Each number is 128 + 24 x the weight over its row's rms, rounded and kept within 0 to 255. Layers, rows and columns count from 0. Numbers have three digits each. The size before them is the row's rms in percent of the matrix's.

# layer 10 attention query, 384x384, rms 0.0462, rows 282-383, columns 96-143
085:118087132121148146115077123129148118126122143141126162130126084186153123151182074120123115156124158121118134136117142111132137121119179122149122
092:088101111114140123139118165132163139112128108120115138122118126134142113107134096155152096135126103120158099106127100121172125137125129113145178
099:085117159156116159128124157133140136088155150132126146109126132188143101156136129132166115130145154142133135090131109117110149163100178089113180
092:132107147150161135125128156124117096132159118118148132129147099110117148134094120160130166115096137121129118109129173146109149160109156127155148
087:152086120132124149126150132119161107109128095139123115111117135137151128130141136115130125140118128140107138152169149114090133102122102161109088
101:133144150100152102160125138163106132134121130139139120125107138097125145148143144158111104065158114143159135151118140109136158154142089169155098
094:147147139107149164146174137096139149090139123168170143143106129116162137138115129138132160114151144089122096129164104113108059136146094173067135
102:146161186135100094152148160110140108102125110090182117126104090145113132116104138116115195135114133096154135121095110149100077133125105109105103
094:143110158127141112125112156155184194100094129145126125120112128122134151136122129102132086133142127129148108094099090120118130146162127133131137
091:162118117100104154122097160120163143110126130136140146147132115141132132114156109116167114124141134139128120142142125148143129107117183113148172
104:118092173142149115140139150158152122104113134114145119113109134122172105147099098153182134144105152141099108140109184090112116174109084127142120
095:154130146122120141101126155117148112167148119105144147126090137163113153120143127058163147139145124112124151111186132128083116122104164114123116
104:167125124078137118120172124073158143131153149126165182153121108113109113150143147138085128084093118113132108102117124130108126080134126129107122
104:104139155176136161141121147136160130124146083100145082119110153145117133091125117115142161163116118101150072076120100144096128149115121112137114
099:105140107143138109164107141138147128133111083124169147161107091126120130128142089092129155129156101134102099134127141131099146159145082126159132
102:137145078084135122091154143118121107111154167172140142174100191134120139119110143115109158120162157096160138181137113134145098106164118156086118
091:164092094078130118147107139117161144128137182108151159108125108107139088132136098139144100121076130147125141129119139109070133132114138127145135
094:138118130127107070120117114149099136156134155132108066114110107125158119185105149120077092129094136170112160147113155130154078159157145116111099
095:121108164152131137179115121129145094123152135146101127144117125134129099109137144110105086144086095124129143149117114112146127137144147110178159
101:116100109154107187113089108123102153156101168130120061111120137131167132127145169112139083169120093141109114086155181106104154120149105137107133
106:136143152101131075141157134093129094117145145159150136157096154129117093152094146124115137093108145098151144121105144129185085120149090189089118
091:120154166155117118125101121113146070120113124121112136135132096113120168112134154095120152130131101122150091117159150140125123122149137161096075
099:103129142139111121090135113153155142166102114147124129160143121083134139125144143119124150097149108133158126114139139118133130092147102126097099
100:123123136103155135094090158118161163130158145136123132164111178130128193130155139168142091109142171138115110149150139144102147131121127175155094
101:102140109136138135143103096119139142098108149118093119133123142147125094115142170112108110095110115134121139083137177128057121128131132152134117
093:102157157110126113145141140114150124115147133105108134158167122147115100096087088100115100128133110146137102106132103136110106148113160080130145
101:110098122097128157115155101104099158140123166159126119154119138117172115119133153123128105147144123142099124139134145116157125157156122147066144
107:132165169135139123128119132147124134127160133172137161171089140094118166163098102108137124099106116133131103152145102141130148130129118115151095
093:138173098087072127152145150118134131131141153141140114165133113149124112154143134081132153105165163075124089102126126132139121097137137118081150
095:153162093090151096116130141117123108122210132180120131114101130104136174139099116112150163145121168104118113125175106128160144123130133122113163
101:160109084131125127126089113142139116113142125127082104123169105105095149104148151155140111158095171136103107142084143139128129116104131149170135
096:079083121135092109155137141092138126091135109145104130140091153133110139095128093110150093128163129167121118161110130135139102104163119156101134
102:137135139133072145084145129135171116105142146146128129100150099102173160110147153129146154138154144168098130100145159132124112100110128138109121
084:107112128149089134133138102131116111106083119117093092127125155184088157169163133092144106164138122146140163105131149147141119120127160125127129
100:163142161161103123114122106145145125101104143128148104154101104130135134149115111144143121173130108135133130189099141097154130132104096154129088
092:132098111116099139103140142122081172112099142143170108168142142124155160129124109135135194158167150139074127126106128142103096083150092143074095
097:056132192113142161121092156105132145074111100115140127094131123137122126126107134106154167147152163149123107115134130113105107168141138116113131
102:112148098113121102071130117154098158144117134160113103167116146196129087097127113143133094144126160130148135103141082136121144132101122134137174
112:163142127103136120149124115130112138174131164107167150160116139114130131155097117142099159126103088136121165126103124142079136131136139139162087
105:170079087143139111122136093139146171132124132148133106185159153072126120107146110141143095118158062120113127155083125173165179104150116142139120
103:094130129146166135134128162103123137122144158136122124129111159154111112124114108150141133142153171129140128096158110191087100123131154130143127
090:133129083114132122124064108151163190117117163110169098117137116141147126147182071164142105106145094145089154098142126137123176074104096100159135
103:158141108117095112162096152147131138131107137124156128119178118114135129182113137159151143129104134157083144126106133119136109088143141108134090
103:116155116149145087150138140152122169128087132126137131140131179145149125131133091173145104119115146165085101113101081146081115139116143140166115
085:149181126108169123146140104172073107110145175138139173106133151127082153127113124153147137156158153122146133143132115105164160134129125104085120
099:170111130107130129137128160095132152090167123132114166099095134130147160174113116123143104119127120143120163173146143093100136092139111143119107
094:107128174140100124097156099104148122111106141129118165082159083158175123120153144075177125138145142140137074128167121109115126144126191081087166
100:120123153121108136119152118145109124168122155142113117160107119122153138158139139135155148110099125106117168157191155082153112108086118147124147
100:107074145161147118125118116126174111162083149162123112151161153089142161105138088145153062126128071134139148149137111134164141053166093159162122
100:154104085112125099122120123067118133156137129124104139134119137104099159128126115122121126100093112135153135142142151131104164140133092164129107
100:154144109090149137144140122105127169098192145130147148150139156134107088089119117138105183104178149108140084139127111145098122083174134131099126
096:158173116071142133116186108100086110162113136153155124145132151127109125172128123177127110104159101130092149170115133104170160143134095156072121
094:093157125095145090150124138121147121120098122135145099152140113146150108119110095170139101087141113134160133096111062143155109140135090125116161
092:159121130143117155111124080155096117170094121120123112124106103124136151151110159116117140138101114118137184141134153082122130129130119148098119
094:127155136184102182126157111142105159146133138133127134107100123121151125178143135124139120088102137120102137121194153098078125125115109145118108
096:129133132094115131108138126098114171123150148055146132121165051161130115141152138141145168153150139162115152103060142124112126148142151078101116
100:076114143152143172156108137173125159122165124108129099117122148100098161140121072087173156171135122124086104145139134141143146129120151095174136
094:124162121127137063128123123123161111090111114130160186092135137157119110092131162173134117095155157108148077119139101119121102140150128148114139
090:126139142144142112152104148161174153136150163137152117145137144136081119087123061082123118097136099102092117107114099141158169167142107130149153
097:107136124146165122086150152105160099095161128131153104096154143074160121123158113111178118122174143131112125145148116106126124131126098154146124
100:123151135173191093139099129174093121110137121111146126101093129106145139134133107134108154158123125112167130111099106174131127149139108107152094
104:120125161160134139129145146145120166124079119090096147091142121151148126086131102137174135149112133167124130089156113121102121173092138085173135
096:147163166072137103138146126132151155137140110159168184145107123105165140142152145131128107140144064120151129133142117096157129072109087144122103
087:141150167117114137137076162122175134156161125110092160140149105085161134114099119150149078116102079099147124129111136125114167146137070122150151
098:143066140130134148152149099119151135125112121122130134160158156115102116129112132075139114114145098141106138140142101118094120113139112102098146
107:143093092129145126143108071107118115122104119116094165133124149104083155146143113086143092093145088121121160151130147134098121126138089162092086
096:111122207140094114118129133102148116108129148140154131157154121171131104146141172106146134149115132114157105129168114153096061166118135111096141
097:149088160178110157140130093097150118140095157122131134166113099147148130130135129121138119100100089119117155141170168116092173107127153123116144
090:140177158091102132128160099111140109124103122102141104117114130119135126113179137138133135116150075122139144122135169134129150163086168128121131
094:130128099119154143121077104155135112173123091104076100132092116128114155132133131135125112127106104095130144139115136119126158132151099177111114
098:136092103146133146153119117117157155127050129140151161119171111170101068112151117121102103075129127103128121138097142112132112147135121105133139
100:123093143156138161125083137161158112152108159129105083169116134099135149150123157132160131163125091138108130148145148121158147123118121136171093
107:141128099100124120118126115124142165142099114157116161110153133150137123150122160169158099098148120126122096105116115105119106113153103134115196
096:147136149148096139110140097107142122168108182162117145139150124128155118157165127101149091147127093148066124117148134103099122125129109147126136
102:165105111145104166103149100095123099171158143120128121138115158091135123114139127130130114172096115128120167131135156130095150124155133154113086
099:127155121126142145137081096149098097128107111108096137160134158106098142127131133131127109151101092089220171146155139161139132130119106143127151
093:119111131124084124114149104103160127145104110102145128126142133135127078097114139091146143146108125083129132114178145129098117133139137122142107
089:076133145099139150118113160093118090078111128104118140139141177171115163114124126154165084140156200137119120115166107127141126148150139147136133
097:120109099132161093154127137142139156128110163133094133175105155127131111144103112126116111148122131150091157184086128140116112117161094165091079
087:175131134109121092151148148153134192150124146144117136122169097121161117133122116136091194136113150116133135179091157125148129143161152092143117
095:097077111113107131150131150098170173100093149139121182130163141096155174142114116146195087082092118147130089114158145102109128132104139142137128
099:126146124137131121096142068128112102137101122124128121168113071121117082128151165179116125082102121132155159102136136137094100191088148131134117
110:140143140146140135137084118109092203127126149104117136126125147126123126165128140124180138144132143164127139126161151144146117146154078153103099
098:128169133136150098090111131159120121099146144149151149130124089150126104129103105137107150077175153152136089095103086147135114122138130152114137
094:138139177114089123139138126145132095121086124140125114136110101157156142157113156169144141109102144120132133141152158095142130104124168133110157
106:089129108137076131118146140123125123127097098099100099114103146155091131152181155090117106112101141120136125067114105116161124127132145103149196
101:183125138143158133162103133185094130109140107123100099112107115095111101129094115162094146149103160109143146143112162126099121135133104136101092
098:116133078116130139149141153139125136118132120116159109152152168067113194125123125134145110149116091154115151146124141131138144104159058167143080
098:158090123192151145124141145144099120176122139144063128152132119079104156133157142110125116145070112148078136139106164126106158123123188086184103
109:135115107091132140126133123132130100125129102117117118125137159115104119123117177158106117111116151142068151157098122109112124130095143106161134
095:088098109134152098138098142134113151116158110113146119133128132140125072083137082159131125134136115173155131106153115161127131134123141127119146
101:128114088121151095158111093135121155134091097108148109108154106104131116108135128153085165150150108117141152139054156103146138112148101137129117
100:134152100112103142143126109145047137149083101129092120130148149140094105082110092169137103117182177117160163127131126139142106150165104176106130
110:149161095091169135142120136138093136129157158120138197139127140101105094093160152190134098081095116125122114139116171130093166111149134167133136
097:184171126099140105129147120130117101118157145151129169134122123149121058146136130163125106110130151133165137072112105161093121139122103099163139
101:140149125114131133147091094122086129136108122127069158122121138154099107131113165162104099134134155113144122126136129125114122137137143139143137
099:131136116136124111121096122138117165115053129164130139127120105199150129135173099150157124120165146150113093126154078133151081123137077123107125
100:137128096096133096111132099142094104155139138126141103167111131101123124140126161133090152143121160151091128140094101151146091105133161110089123
104:132121112141140114141089122148115134157103103102119138129123110115117131111127097106105143109109072143113115100106085113122152129159124079102127
095:148096114147106141113182122156138162160148134136128099176101128081133141125095133084104118147089041144123103119108159119141166129115117113115135
102:162109109124124159130125110111139142127105118122183142162122131163132122077148088106173074097164109148159121166113101124127153122153140136122149
091:131189154119135143147118135157117125122133120128140147165132130075096139148081097134122159121103137147128110099112141118150116166098118105176155